Weights of a small GPT-style language model, trained from scratch on English Wikipedia.
Size: 12 layers, width 256, 4 heads of 64, MLP 2048 squared ReLU, vocabulary 8192, 19.9M parameters.
Architecture: RMSNorm before each block, rotary positions, no biases in attention or MLP, untied embeddings, normalized queries and keys, capped logits.
Training: a variant of SOAP for these matrices, 461M tokens.
Each number is 500 + 50 x the weight over its row's rms, rounded and kept within 0 to 999. Layers, rows and columns count from 0. Numbers have three digits each. The size before them is the row's rms in percent of the matrix's.

# up: layer 8 MLP up, 2048x256, rms 0.187, rows 552-604, columns 0-127
# down: layer 8 MLP down (transposed), 2048x256, rms 0.19, rows 552-603, columns 0-127
up552 109:509550451484480599491403488444498529544497525570423547593555503513578575503516569539452465455531476500465467491560449479454538512615562517489512587468402539514402506527515511459568563468489543551577532418490494499490546523543560514508527586418507433513441478472548503438504428467478543497494562416565434466475349397476506517501526522483491373512473497545525480452532516519507580499527
down552 110:415527507476628552401562461554550489461559506501454439518479537451541465503544508549487444431625500524507543535452526506532458548493462509516571453490486470501459513445561513480547497477586586465518598482447493411552489585395565519450579469513497544447449553535445515488513507507551524512545485473528530522492484565354463505448534570538440448569415575416529548488596506405488532448510
up553 088:445476399491412454603493550439465576576564417544531547446538536461528518529577520503510557474456526438588432501540521501550502483513607590534491446553467567477448479409570500543589532545533509547460526487456433500502473469473538431518478508461542448604603539604404524469413449559481426578483600528554526547394559590400472437448468500495605543450512491630502491536424471510511443548444
down553 090:525571486573492552576598498561518497548541573586522484510492502407526542541430559431552506542512530587534469439574378446415402525469482468555541483559425574401483445504536542487584504440442434510478476604571535514531546503465415449466494503552524478506459456527575541586506503573473517492454536559493550515455468597535530485469532530614497448518524534483515489499468493470432441523453
up554 099:530409492580560522522569465453597475519403524564451485514468463516478396555590491476474531518437454564536368491501362476523605504540529475451512577471492635579498590504415484613426522509538554552472445576529493532591467390472553575524565499476535453487488602528514480581497507486570461456589465541484563441508479455525452549487540475505488555499478498516451548468503530480501558508524
down554 100:502544449522540456439485501482540435570514499481519489642511525470507485564469465571553589511498585533586510434577580546422521337497415524543507523497543454464526510469496502515605506562529518513519518505557390541504738474526558553510471547450559482514570484616534527501514486540566487528553479530484486533387552492498483450365474588459531442520474562504471484488514496497410565552491
up555 102:530538477507474460416457450623457501551483523488465485497517465508516427477530476530597555491465396503428489512496516518559466481511567566508480512494496556473481570470582501545460497441500464494437386546558518614497569543526476593398427470508505524569532479562564491577532547501457528521578426514577526358478444462460554426447567579478485452578484539527478420362474515433491489457441
down555 102:508455573501460465536465440440541527616517506444483483508471594470552490499527481518413510573455520536498576484469536490501505509529500455549526483524471514360561504450506394514469482507497560513512459418513518545477601364498506558480574551532498526486496493473574417607542464566578530542417542481379579532443551580620486463489474447464473633532562479556535469547545563511514420571566
up556 100:446445506590496549493556506464472462613450489526598523510508522454408451421482435551481491475492469559534459504540442507509387557524547360453595408486556540407497522505480543470556523545483505462482432485538533560485595478509591566443525558492496538510538498548534573512561501400428510541444460523534592490548478499424434498509510474523480461563431562476406509480509488502440539530523
down556 111:510520490480448429581507496522467566488596497543506515392583540451484525509559480525466558413472460515487656425586431572468514487564471521491476518448541611450458550432486522464412476433521462532438525510476573537530419480568556496473427363461548461499577517537569489477571455495472462482533469498412404517496525517401463474506425543524519500480483565380585480488456523526538482486497
up557 115:533529557488517481472374562390487516477484496477517510517486488505605453508629529544589469504447440488411335439570496468552538513452519513440419442508522505514473545545467501531436473501489492517401556566593491537523438497544500608472490586539558544560483461523512493553501449568521486500488525464532455544460480610554446447504511597410491534498503498583536436475471574525429581424506
down557 106:502556412427521559467528572510434545415506501516426557484515594462524417544509478461446559500459514465492463459449514572486467612529477550469445534452605477494476507482472447517489572452493530514483431430522399468594552524519554462490516514559560535543538479522549537351496363530501562482480596479506502520528501578569414545602586538410495453553407565457470502499494591448451437550524
up558 099:574461396505486509570500526532500520506517530442491547487494462524501533539566419499476554419477423513574412538608450607385557522486421568553519517431512425553554497579440597515509469467507451485568488431516574383500560560527481587504462602427566532487522580414552519451480529549448502532499523435568520585439521476503470490505434562516446433472441536493470493555530468581458497531423
down558 099:549509498474552367486476564424490455534462446505470404477446491513415551591454407582454461436461447465463524555538426531429481489564450508460471473421471520445487506561460509504539520516429510532513536430527564439426514442515543537501560475440573490487407479474524416529503552539555483396539445516535508495472506502518401422526419454492570516471459673454515405464439621500431570508494
up559 101:523511466552534543565547497404438514492506486476457496510513518470496466495445537547557440522499474521575425447493453542586464444444505504448408414504405514503419497588448582556653505484512472428552471438490622504499442428508511533542593569565453567515536530513442451521510552485472563494497495550501501495367501520532493521505517506459527492594537511514470464505464484462478448486378
down559 098:514579525449570473617488491453514420498525488516529508456483445520386532524480521491578491464421536493542409473596428527576541497509512465470385511493404527514512464493472496460525487433493463422462468503530551497436495439422474517505511629549437497527459547390545485489478441489475488623420497452578479541483601485507532512446502496460369523494427523459595533470542389528499433524387
up560 096:522508504420504488484479537501597493439496536478596559520529607454556455491559513507502524491476441488575460433484493551588561520551453580416626478519529471561503562550498503470449559458392605561428500506498535459549505597515499521462548482548459459510471453424509459494499492635530536496511482522522426464448480546560525525529524510542534524493412519481498442576476473496508577523461
down560 101:522540488498539381546608548438433528579465563587425508480461494499536467551527624471521534459530482545513430463388448519500553516460460484423455436443568513583445436610586482526520443484550522528500487538456466538403465447473521580455477527428513497531531483485570558496583445503544561487504458538518485479490580450606491468474478522505521563488517503424558431518473474545449527619439
up561 092:383474550477542554504533441523497438525473443517459542519519485498528417538534468451486505508498538510502457460433528464510462473493433530525585447612490518584467514546399409531549453483492523472487472439376447543470509443494517446534486458456491445536421528465497475466530533512506481516529529451558494567565487526491554472479554550571493523547426492421539450483557446520463547512393
down561 097:487499456469504454517501543474532582431465471538504477433431491532414591420571502453464471551437456550571485505538510576539488580533446541554482461493531560494516471500484497521486369456540486541465480457554543490513565535463563437408573530443521504511534473466554499455561424549596476467467514553487519499499441544456513501492510603527524456568525524467544558584498619543503466500533
up562 099:573501538610509637528524508564615469467517475579515522513569598570418485533476469410537510497533473484572434524445571492408498531566589501421525440434461515539451541454540573434454497468458426410512562464504589519470495498407400464511521474510423474508502484476526516522453418394561481531497517546568445546491426505572637508562414477475569507558530538452506434511486560555489430507568
down562 098:503510493475509561558493503535588450475508456488511472435473483424516560509526520484424536518625437456482575523482487570504496500582630410508514470486522524449522563441531536502482460489613510592586493530481429431544524524439506512392533582464479523494498555505442466511475513541547567425542453452535537556541552442519547437597527510452514429490600400586439425507428550451508456390598
up563 088:461452535439553525473436452567602513541519422470513519494528593454563470513534495464460537446429511516558417492493508644514568520545531582580546371525542535471507467542525440512455519451478534446502496571566582493498500477540449572510418572420483576576508544451511485490431453541520470522550509408451464381467505447463543427446467489505540516435432478594493425480536436490550485489524
down563 098:471471439514541471492535515519507594499476521473478547470475466488430492560524507452539526498553513499520493445485520532444529515447443494485490501395434488468489434443529509497578565526490412468413512455576546552491408439538476526627531464519570485613476550535482553509485465481525680419531626570567480514598479516583469540519547509552519523573543603503599477512483454515491538567459
up564 096:494470490456412477544473477542546452613510555349524575409523502511503426506496511459442494504423526615564504522584470508469441504429496504441525560502479527548490492556521528440518406521578528569494539513481526504527483553473473504505436486498532454423493539450459478502523454524610511579443465499531453540521461488500446457455486537524454428490492526448527507449361510463478528510560
down564 102:437527474547536432447483493526547461448488452454419523482568470500487449527463506453456505533540501401517604495419507456542512542543568539515609473470418439554497554515417533494549516488439507534515521452560457528486463439561489625410490516514552480468524454472559502492547522566473516441494507495531565502461439537485521485567455455422446534513436408527495575511481497479529433482468
up565 108:534555458479511503482480386516484506451578566546543468400570559465449501554483503582437548494449379595516557497445500443630547471461470420473577435552482484557467443534470482545566497400563411455533504513518509532503520506528521521435539597456432512535517475424530481460510506521459488493485490518481500389522460468496560525506535598523477530538522431517535483476483585448456550522485
down565 109:538474501446372540500574453551393478445506530482502558527500525505465491463471414341562480448542529526426503465353403531511505450497419495568473453550483524482538509574429593491564508522533449446523525462579404433414523462500555468529467449495439511493580476503465516528523423533475513479496447437516511431439470485468423460525511556540531507514540485415531569503471554516473580523534
up566 099:558506452453536456407471536506532473590572549452487460457562524452524553557577459527524467421501565476500555490444615544521480484523503453489536590536513509483597548505458464502475547554516446519496508515483585466531483538409454481555440447480534391474480519523477487408431514441535514471578487418553518564354390503490485520491516554447524474408464554463517459600531500521433424553488
down566 096:481538530439570450462468448595534493461540465513494470473414517484493456531447498500554528525490547502373576449433483513478514586466508548560467533471457572447559504515411503440523422537568579402552514529525494457475479473506552541476468534617406554525543410509626515524451495493514590501543542510539460553481471518428500473442530533489476523404462576431535470528495520474575571479402
up567 100:475571531541468458405466453515323531512449438472514424564471560513473498525558419505446544535470451568501496539496457505496606471502522552439404533485445558500443471510489583495436556513479513450443499547546489501504539543441498454487432502440411570602470471461478461380541520541504501476473447527562470520554418509502508412437519464525443600513531478410479471519559498541515520480574
down567 103:506558502555624414527510491478516480435448556458517486534442598497440630468587506554494515494529612466462523549444481607448542517425482531388542535471372549469490488433485449433428543491543449435548483538533480490516420525449486499516567473473500531443510476518554501515473574500514466412460477504514499510476454474482480549529364466509428467459518423556505534532496480575380439504590
up568 093:541571495569490492577490508452495496534498437491461543497486454400493506464501432461583495435542438431484547517551505561454468515491499472472486513485555493508442571471469481470498511492423540482530526541535637503558535480536538407429428589482621492483549434438482398463655523457461462428522527425540586495447531533493423462440415637523462477502482494567525473460447511492412431530458
down568 093:579577529524459530553521541447497515568409497442549495468462536496628468472576427477418414565493450506495459496534561513472453544521490566457530488540472524503522525509452491509444511442529526422511523484483544516593501594445501564504478602452563550445451548409596533499427435596483485534506433530510485424548621530521514508551410472480444564600469534488523421576458576534577458486561
up569 090:511508498525554462542608586497489464530508442572555493564540518456538491449563557517486486522452506542544502530478450458487523493534570525528473460535439548393477444494521440548493527386419550507551546505599521515563529469515487514485510487394466471479510422456503482474515465508482621512460535513536482525486569502545480450628496428482486508473506589405533534554479522526454432622527
down569 096:559560418489607491458424530461382484459477431449519538487499510517443579506453530601515603437529488557455555491442381523560619526453566481456530560470602501561476505485444501422533476567514501512576525585607438508506477542526533383552438414567481487563556509523516426539517514463543539512559473423503542557404441459619443455504438487489511536514427427557537526419505645574498562552554
up570 116:557434521533424552482570583504507573551463489466473566431484444546517460421456456511431529516536545423638573483521522530476463527508525498497448446454541502493449410546473418605424455549451502509535497469473506407502490527488418422503490449504485498462488473478537556459462477470541541543480550498470476487516481520498552453405487487484536515484539489558541487447483592493555456559501
down570 113:561540464463458474466461591421551551558527500545430619504468588510576512446532559545469502518488624554440451481466568528476457444414498450503514451579628431563419490422493514492500534504572493529432564455466465466438599526471547468459463454487573506474493481479488474496462497469554426551493439529546545531568511559493486526524549491493440495592538529581534565402544562406488559471533
up571 098:418419497582509447532480473538497464582458522480531490502497581636401450469604480502488528553539548525531515570597445539506497523436520413493549533501543506540513516612430406536524544457486479527423518482514440432494533539571527461476468556478554561539514526508469505537460563499522461429493485492463478456463383504588541492553565549511577538524507571493509478480461467593423509515489
down571 096:480458537514535486529570525507485574463517454542412452520544524517579428496459544425524477478528451480462530520554507467561508571444481497425487540558500541421503423499457449494555537555507473544612448610423503446512494502462495509546442537498507421578419460518565536489527418420590413509562546473568497516600430567541367632471438519462524529531492546437487501540538530493382493580540
up572 099:480506516530520556549388571529461417522375411558541425439518435497537488527556488483531474507541454470516450523534462558435375541449426508440371519550501510546482473560474473510510476501459411565527521509488517518502473547493520483601489545494483492439561447499475462515489608438530389514496483425521544556498574515483473365558505435458579521462453422476595473486484531517538539515596
down572 099:487425529468600528545458503501534442528504439436458535510571519503556546471463470609530421500639537482505504566497524406402441492491524520482483430499506520447429391483554473475510444441457569540518470523523574492469537442432480574586452465437532480540534488528457463432520474521534479485575530553529558551514466525438508534507561473560471539545506562505483496543557464524415610584538
up573 093:513566531470517515458428422402476545487550459611627474519522573473438445482467557458492489540446505485490436467433462504471425520549457498516468453541422532559506571503512530453531561531530514509527526416558455478512457495487574439472506476486475550513463489439476428502546599536583436526494472509321459441506452467379463456490612509439508482460429480560532517627573528586481429464533
down573 094:458527501394470488446464632521466464462476475554536419564547486513503516497449573533614470449475462446536566449467476549441516552523429541560478383468435473458504497502483492512503514509496425555579471545565465567459490476597471488557573495527550481435495567434417448536470556478546510460478462450497461496499459504475532575481449523525515558524527468512520577613564497630530486537452
up574 089:456497528469392524647493590467555519476421470503532492446526448557461470614544519568504534525514564517400543530492528455439499564480436544521598569505433411497565470507469515675571457435443542655440428571516510526454472477569443439490479577518518536500485452458489494486553448458478501468576547432510499519521558474548510444540478516460493435416466464487478468579443531538494459515554
down574 090:467525514534582509546474446536524396489527517504512477488519491583459452486486511450631442502501515460501470511486615537501459442509539525482528474521372455468527509432542393477562506548532575471504481504478534589457522457510549464487435530397513435495563476463530511501426413501466507475445469594468493561506448458520400497569536632567463516531522481447469565574530508484553433526519
up575 088:474480564592565445454523441520548420481408557423426402538509527514554461460539446461460553479402396540428487397454531455553491453513540479548580445529501524492409609477480481576497565486406465540513518408568497523486466561508498506464493596390476420495430508463503517465516430539471504461434530455477399459395520473482563564477492499492433513467499454434468465488583538546464543566459
down575 089:500522502454413535507393537606481426514414499447516414478529505555564564435563450503487465571544511477563528456609461485471470500496474504474473532567492493504557456508455556464431474471476451523500453503592512485409582541481483557542529522541548578394456487477470427493599429530471448507559557469492508373469454524651521497482375435433583567425414537510494432558425447454539542536500
up576 094:490434438502445408407452574540504510517529533440522558386396484446513464476553416512522447433511609519446448509529464559505443492521563512495520556530421541480545510474411540529438537553518430459487411415562573481507441480536545393434580575499530488496552477431533512523455511494487480475438439499525468453435490502537460543440430507585489481531513472445492489501507552478469509447498
down576 092:504559587458519474448419486475383427484464556525483465465490391484494495384496511467386405519443467504560490460475544483597563503554570514525517418524491528576560484468503442532533477619473496568492418580629455544569523587481407445565446482539463416479501476475416478541480464458445517470516496502431434504549514500542586524556508478516565431561527490582555563449481512579554467505498
up577 101:497537402576499501455546463456489494572515459469440469481542475513544434529547414592542447478508497435442623578530451545591452507487500503522443502470474454547529488498580447487476465546582505410528592509559448504495422414523484520475467521433516428513435521537492547540466485439470478584571562513499449419440435442531514493435521409516445438499470513492446464547500586515421507572460
down577 104:463418477557432496436569457496602543456537473527441446429553415379537436529538403630477478453520547501470535440524599579536439527497483510507446555531408499567516473531469529534505448553500501475462507535594476464465547474457542461447487417457562580585596518477447465570435462396437502508498534466530418488484505481556556489506504489508522469464486386461445531552537548554539484473560
up578 107:491434490490473557499543550473462439570518491436466447483452530633525441615573398473456584522544510547458589498487509436573489572419488502495498524461533563467549511517462621592583445497438425569382495517489449504535549547445453487535590453496435539507493466470487460502619538458512518589519483569468410503489423428477639514496499532477491539540458470473485539476471482537602508574545
down578 108:436589460469378375472570522458389500384563529527506525425515516464454517516525503516544599491468442518577565531549566495458546532501483486479426516508468478448545604488481410502532554465516521573602463466558465496592483455451518451412653464620500434498422494434492469498545498452519548498533533550487489566495538510482493471419523535441503459583478466465506562504480462502641486552560
up579 110:346511565527491589565459516497459434495509535520443472428537503468554480535484536537542540551547548529519493538527459441613513434577501525495566478464443477537493545517574493497432532498471455512500525512438512533429505590499516537416564604523513524559494557528518472463529477570430580552529471427375528503463506424466549459402426493521462472590357558552522419350515598464463559552515
down579 103:480503569519480513475427534469530471439521427540568510497500593435480442545441524543509441533358523461425507486559481400529427522465597595520548591617369515483530468570535551449467479401478507428490477459583464489475480412458482541526462472487591602514524497570522479516500480495502572478564490464494504506448450614463482539525532546516496492555473439513542508571416502516476441514486
up580 100:426508518437397490570476469454464552558383510468525427544467515527496536572474485512417601495441476406461601485396541541537497560417502549502431408494531609467419414424587466547525442447508565519471533437449488566571475540578437446532547465553437429484475491477491430473486494535501527478471535473492485528504588551532500627482459516568498439452548568603484489544501584514533466445576
down580 095:463480578504455531419487433576481460521453563479584435539558488476496530511438587552550561618471517543590568499547547536516380512476539431627518417415548573485544523520500425482495491497544597504439557491528435446483564510414407494531457437516557565566471500516410506432504513532509553451448472492459561428484552457445515427441519566507486522440434463551512525524639478439590459565520
up581 107:529525476531503460525571538502481455464502507485477529532523415491456421430481469511525553440508523467469421535515526538466561442514447468400569469496588468458514613598585522475525590540433518627518534579459552473336520494411549543526551471468516487518442544454485486505601438433527481429536426534660413472440539457453470495445524482507626463437435528458510487413504507505463499518467
down581 106:492511459429505527555519562500481550467526552399455479649511509455422510462574471461482557453464472465485476526530448458452455471403448582561443394487553541567499594528598527539507510520592528544516585486506479512438526523500424529483464508459487589536509493451534433503596482560539512435467482592510437565454477521445435541456512556446470474502438496461579525462411450404496508507433
up582 092:529448466475431545542592469601529551445510485461629513566451507545523566537599442550568488450454376573495454527453563544449482521543462481512441461609438571538485547511513487458471491547513570445477475599508487492563478415513470525471481548414542476578468446542619429459606477546562439552518578517473527492479445497509522412476543561501445555481535390491363448492528498505528595461449
down582 093:539440517594534514586457529459486446456448565498515526416496490454509417451457546477449548497471545492489505445465459478498513625555492486443534521487542539508496486508540489487488445570489422518464523450473568445534557488494441566466480485516544514455491502547535626506459474558545540470548546424493546473480541528381553595481455474534557443608456487516507381492456509462536470578537
up583 101:534484508567563450423489518526532532505499520474495557440487475491538525507462493511539478557412499465440452557579505539444568419502421471466593509531531489485481422505531519504478583473571574393479472475484530390490399406478649507392459481641517462446446460486597475488481477470492566478557531536514532502502558510441504570522512531526526504571549563558538463426463503515517502496486
down583 099:470539573409532489539463449550453430463543512404470537521527511498520526436398562512516447588464421529431524450533455485492420477439419515483599470513396462483566478495441523491474537475424523433503433614543456470414544461490503420486462475503499539382424509493549562518529457562626418476427500435456465559480555441443492450531445461504492488436445540588443520462502448504549481526531
up584 113:493509487492516499479533536530543473518443492505452429414506580542449517494578504625514530505545488572459513548460449451500536469545464426417492599535466403485562482547501521557487450529457425501522568540530492496510462507399507582480496492390539534495494569509482530501489490381493479452491450430598499423468500507508491466410457488526573561513572558646441506496456507444469579405456
down584 109:538411538526479500490511491375531446480508531422511572509479543517511504516466390512394570493459530533531438476533483519508624565546481499562515511427526448481426448449512557377490538500481470463459498545403495564554478447485516550461542477511448513469422533439517539563550455378477479500379480442456486418492534523452470544483444522482439551508636488522428510613453412461474538561464
up585 096:472534559544572371563450517486477496446531513506506476588515557437502376490516435543490532468540535485496446410562458466440557431430526485459467528504511531477539543518472619453409476549466562446534500566524541564521512475491571490519454484526441495476524466521536456406508592523488448562498418515559622483475579443432572437460475468501498474586428557451478524471515468550539482510461
down585 100:554556564524542463397535469548475521524486521559587504469445476460477478582420530458533431552476498470433548434456457498478478487494442489521446491436499373449606476468460478478683535453528526525533450530426491504414596485517516548555503486497500509514483585572571556459519423485547495440475537510477569508500523407437511601478486492537479604518438493480588565481490476408515544471477
up586 098:464538527556425532515616433444557537366485543552487435401547505478492486525451519438481483561430440513533496555479427472523499461528448480436493606580537432563547548542524595460451514489565466538435513465553446526538519533516513491607552544514572505512511469493457539390560530536511508592599530508486476469507574510466404444504487428515598587432616474561501514468410518450477445525522
down586 099:462606483508508498538510527529475537460400461518451460458572575544529463452587585515443483461513458470518453466495569415559502480496417519490539549614463409430455576491452459470601482482489578494433566517464440536440516498404542546483485465496497500499528520473551457448489496446554460526517554484617479460534478546460504440496478488556503503463365471509485591475518440395462444531503
up587 103:502559488474466459417548549471543415500537407436543455584542472570499561539443459500529498490537449425498434636569461397493538494525473481507559510469469439394463492484516525444546524509529481526524473593593503455587431574549476513468537436656515461493567557515473510441406496482558452464422497515475504419506464437447542528487497457407544453467448508510410436567517485493455557480480
down587 103:547466533487550470436457420529459487507549479481510439590592416424509510476425511554579420515509481492466499438435545434444453482553460461583478513439675450507475429524464462578571471542500449430537456546554534483481494448496511467518487476547506465473522510582430493467470419548530480535496422564470439490511462616562488552469585504552463485516413536549568499422517560521506519507505
up588 091:348546452503514441453474504597484569465526495502544516488506474533443438450441571504468476499508480446387537528557540504541433560494429543518513577492506497501493498600587478533474402474474553527537523430456505515468504517617500400452500427460471455400505414458537481454565400545547515518499541576535436495525565503445447473467554510437500493534589465492449464520429421455461529389473
down588 092:569494493481487507372428526508529457614422413470431541516445586441502626483583467528582508472400366394492373515569512452562531487456591494519493442540474484489520485482461507607468458457491511549515501479534502512455423535501605429598505496504561503473523510497470526416536541490560495549568477466498495497529502553533600541524538579565563597550396462518436515636522496554518503466468
up589 104:419457482566502558541519543498587467510457472580485562505585581464421571569530474517485500559523459553549460455554491450479600504468458458436495475516452564547457509510519529528569477423487505496430446558508491504489542392485433431420488504437511408499483481351599566456471480516497443375483503540586515498487560473548511551483482541655551501459546524557557478499560454514388468552475
down589 099:530474514542411552470576558442410441508508489545506513479426508508421544588600491503544568561563437462470525475521526421541537510511527514536451535511518520574491563470519487510437539522614486499554410514491578517484495476569548532461586420525511579503423556493456503526518416463507501540531495424448448503559531494639486586547492546388600462476667521521475536481519475502391529444489
up590 098:549505451429554563534571499467501443441437553477502530587491529457487546450492423497552529596542523562396540518457412573439461433519540458526571449480542544462587430551414478419620463512553504515428500468472528510458500495527465464485439506541509415469505511455467524529413505434520512496552558507486421474516592438480433479613428517475481555407362436473468463391483515549541519387468
down590 096:547552434424604476531482578501475501511530445555428510475495479398464443545504445474472620524589509422449518502549422538445447581594540513411514453561438475484546479540453573554483436445406548455483492389568591488502483563540512466561471498454523525486485499464520539495528517464501510443451567475446516500452491436491493629493422474484512480469506507534476510547421483488517519421552
up591 103:463530422588457516549461552470500544490536491538484560439429455538506456508362455515414520512461515435468485391536484536474451585554501552530537426477452521567472528616481574468499478479536517584486481573547539459508474545447562420474407499438487462512593568556381504565549498551524435531507549413511492494571452544533395441450427510458535534394607507532513538606450520464509513430571
down591 100:585431504541500502475420482498475521525509536446496516516489566477448422446534422425409500536527453625526490513554551573519480457450542438461464540513546455531523403492451582512544456502559594431490605572582579527402471506515517519463528497474528478431450466467452507516523553488490506431586471546495526469442589509536505443536473434461513491497536489490535495472552463549490555466468
up592 096:563473481525490501494421520513519415490546443580513460509509398436495502457543474543508487505504452486507454414532403506501484454411541449573506487516463615527456477552595443513474485568480519517493576442525484486557447483464560461515536442510471554465486378440474498590536480488469501461485471570565500483449467477624434504535511562510477515512559605509597444563466484537673610535495
down592 103:463475459577540486437503566587479551491440504524585600462493487606481409537522500482423429532514569483366548421403418535465479454495580472444546469525526538538591465551514522459480524492529501510436558450499437438455515490483554556518419474394508502510579445479514436458461485559492533497464550540625490515494419532554438546499500448513488548531600567528449512549500455509586478533493
up593 091:477568415489494518514556531467535499564428491409511489483601520605563499501532531485509437538445427472610475445496469469571429449419526409547505464592485511416509539441426426470491543454470534548567490443486505562460500387526557458438488509473591474490498490486518472474534541555437497535560478489414470498491563446407462478493504591414506547547399532422469567513474577526568511545575
down593 096:471475447555571419561558539527494522501411502543482577427471517443510517533508512500496466488474467465559507402529467457537445455495632585506463488528545459485480532454513515481491523516529541504550498500489547490557495469534432567540516547531533425469511438440520492559541555470592484568504518441519508560455404409540500552640460501461488515488581532459500511545453476438509477610516
up594 076:504443553518549516534487512639492536535449500445441531565542511523485458494445492519598500446488537488531412484461459466382568532445498475425453498504453491458499506499450523528434504604499542403507511601555484502406403479489443485545529589509568530502500464498546612433397524474500479509582528495482574477573425414470573564450553449545492557539622548491467522465507424495582416420530
down594 088:618499464523421537545500418499469433431549561556542437480477517408584590480460506539488468542491397418471531457437515483597427433467541513457516425537481594480458466540533493579515530424446521545503495429508453568495472502469579458462445520470472476498509492490491477659560507557512521524496490500617500560495529552412423497596462582495511489529428540493476505523448545464476499423442
up595 101:591506408498431453612460468569442456523501528470454495505465596430466525609398550532512448530427443453567548507468540507578405415511501554519494506544385514467498513482483648568426475475573409506476513524547463432511492511514528517409546451472586482435511475493458500560379545444517452397455499411508577560589445497515563490428472569501474517487502479477481453523493524455476582511451
down595 102:445483564532441477484532432594419461522480418570553438565435505461606532486562476499627419442459458466439539439494501455498571581557486477452462537453502506457426503520459494498505501466449477422417541445423514494478528508556429486547466490485564481417539458501520490506499467469404559573503492437506572582415524441520479496452509489526573529591558505451584539497544516528507481563533
up596 104:597446467437494496471514535549531480506524468505472497481466492402408470494579424468588494417498538495456512559562525496583414477497502563505421521477440439515564432532447537438480537502609581573481565492568545385557436637383543544489579449514502602514564517534439446452435496397453533596581571415502470422454512415555511541545467453513422455550531549472513548508539490489433538509537
down596 113:489449534494528518550488496525437493520461458526467408495485423544530452400476484475412476504441510484451475447474548521543502515537477537403461537502482476557632474480529491463382466444484521514465539446479504521526520475497500451393476516492520547488520496526469536414466464445557429549411467511499503499480470523438492483504419534448510561650445532539538489559451438500515468488488
up597 113:448505520516510457501428521530497477500447502454472475415560574537435357540529492473445515479525485609512519497482516474574533494488534546552452500532469579508503476495521490440412509517429468571455501447423546496535638541549546590542565408464525518475479529603569445508497411476523566469543540494495529495463543545488447467499487486459459633467547488574434382554529486534462516407578
down597 116:482498473630457485544393560404477436455498506564523468512513533460480453524492481518494441453476450543545401549520552489493521479442448497529435429514468529420502531491483455439449490458435579511502414550524530566450409464544595527551569452526479369479432437492463534451443489423470517494528495547422529497398517547507465429480534533482494610385518441575600538583493477457515442495503
up598 091:487464567498433472444407524518541516424456472490485568515506446541516561521542465552400538561498574468486566420429534557419474522517567473540543492510601479433450599513611469535463567555405471443496401484514477451506440574452540418459544471448448441469446457425514487467432421426566524503556490551563494461523450429464513534505495388471532453420436559468522554527488517427477479402500
down598 089:483496551506527608548482502472426529620470472484471424519425432545514492429425501404584381512630506572530471476511518495548518539497526508479455506490515523593465489490439550503537593537384453480496429455488465483509467489461597599531391503453521595588464391445486475515558587484506530443463458478623556569568518491593489512620494479532507563524526423451479557555501558431522551563438
up599 098:574461495496481499491482570441541457462449522447448424526449504483491549586561485494508458526481518458455527496607433499483588500576491435448522435512495552476514428526539525552434482528502430624503539511430459405554394584563508469488445547493494615508473434459470402553441588464398500556558535466497492516485556388542492482473594443486494559452443567529518596502455455405421462491426
down599 103:501435612517485477489589464389556526493536473526523546519529546520464597505415507541428447433498459477529513491528453538502496518530414588498442461587563596530512511505527490538578587566547451566461518507459427483469520511565424541495462456510484583527518478526459465479420578478460385526523522573452518483503595479563507464541491482457520553530494545574481580486443523593448618538464
up600 110:487454426493529546546506554513463425476412518394478491492509506537528503593506369526404477428472426532472403556588498523573464538445490475572607557474474483505554588469544468508522474419530494459419491539560584402582508538542437547522440480462500497438501476544493517483491384475454441445526411476568426449529437534574443517522494418473399544373501509471492458532496473478497532471452
down600 096:475468567436494505442482453492494441534553472466474577509576553514485402520500468565442477521471468515407480516528546560492480486485473593545591414494470429498427548437463542460543572517515520545467570412521477521452525476620473533611600442456426467505545432494588485523491435570543436505455443580537444600428511503589532593484559588456476473542418493529496460437540492460567526527393
up601 105:534466489467411416539410507664541510475474464472515483515431486503445496416478463448544481482492490437433514557479523366591478482414582622514459481512427549488565525518551516423465544574523441475536509483572544475549525432427455561543542537542422500517492562461516456491429521580574542551479472477542561515424482518439490480501444467608524464485455579423520480516611567497614477511549
down601 101:417450452510549511465464440512549458519499594553499578446442472509464545440476501422500510545483556542516386537455453516562501480501562494478545513571486523480558607481499469524537433591568481465544561514523521530430502420631530359489494486562546589433502458531467452371489491455591494495466488546527554578609516504572523428446499461498520474599455595402485490557547573512476651482553
up602 090:522487467529483519431488551539462469487464534474559492518518483593478464558540439553552438439548475465566498490406538542482503449460501501523528423472483492435431549533495484453483430537514558493492469337521523518478544440574449498424542406465445470491471522417395460430455525520463503418544578496491476568451518570509425561518485499552533564462513503541485453509344536518536579445549
down602 100:589434537513561557578532493492519512426446536521591431474487454511476484528471545404510449452431475446504428505569477521500434482575422516444497511465477568440428495518419557422550506520509525553518558505524457379568492594476484541544523441604455579469468468459552528455475523544520542465356515504569502503532494426551446488545547488465513329438473532559538487478455546481463473440471
up603 102:647405486450446452503454541490482470500496468457511434480469516530457598519498530398528518368513504549416490482488450528442458554476539470446516552523438493462544506504553496503541468523506514479441479487416487539586491548438466510538420501606498539540427484503566441445472511484494626461544500468504488523452436514507472498465456568506489479402574582512508511511408515568586401477437
down603 116:448504498438417562517631440481499480533421416510431494521530655460470549443517531509508517464544514493574434483463531521473492571522461447541497627492494360492432534450542503453514515549495533483519492495449444505500475462461491468446543509479467484479510488538492593573497564452508590526442518503512506460511542543558525475472504510618444420480488493581504478467454508543448359575511
up604 110:573460516568444492504509504573598537559562531530478480435447491642464627513511495456512482508635466576573526509566465580463406581463432586473503452541448555461429524562431534466542477606497414572455557636419446521488508485430536519503493445476379548499429430476571546503506489610516443395540403529484450454534557446507484539453517524487464487499429588577564515580500469485507536505383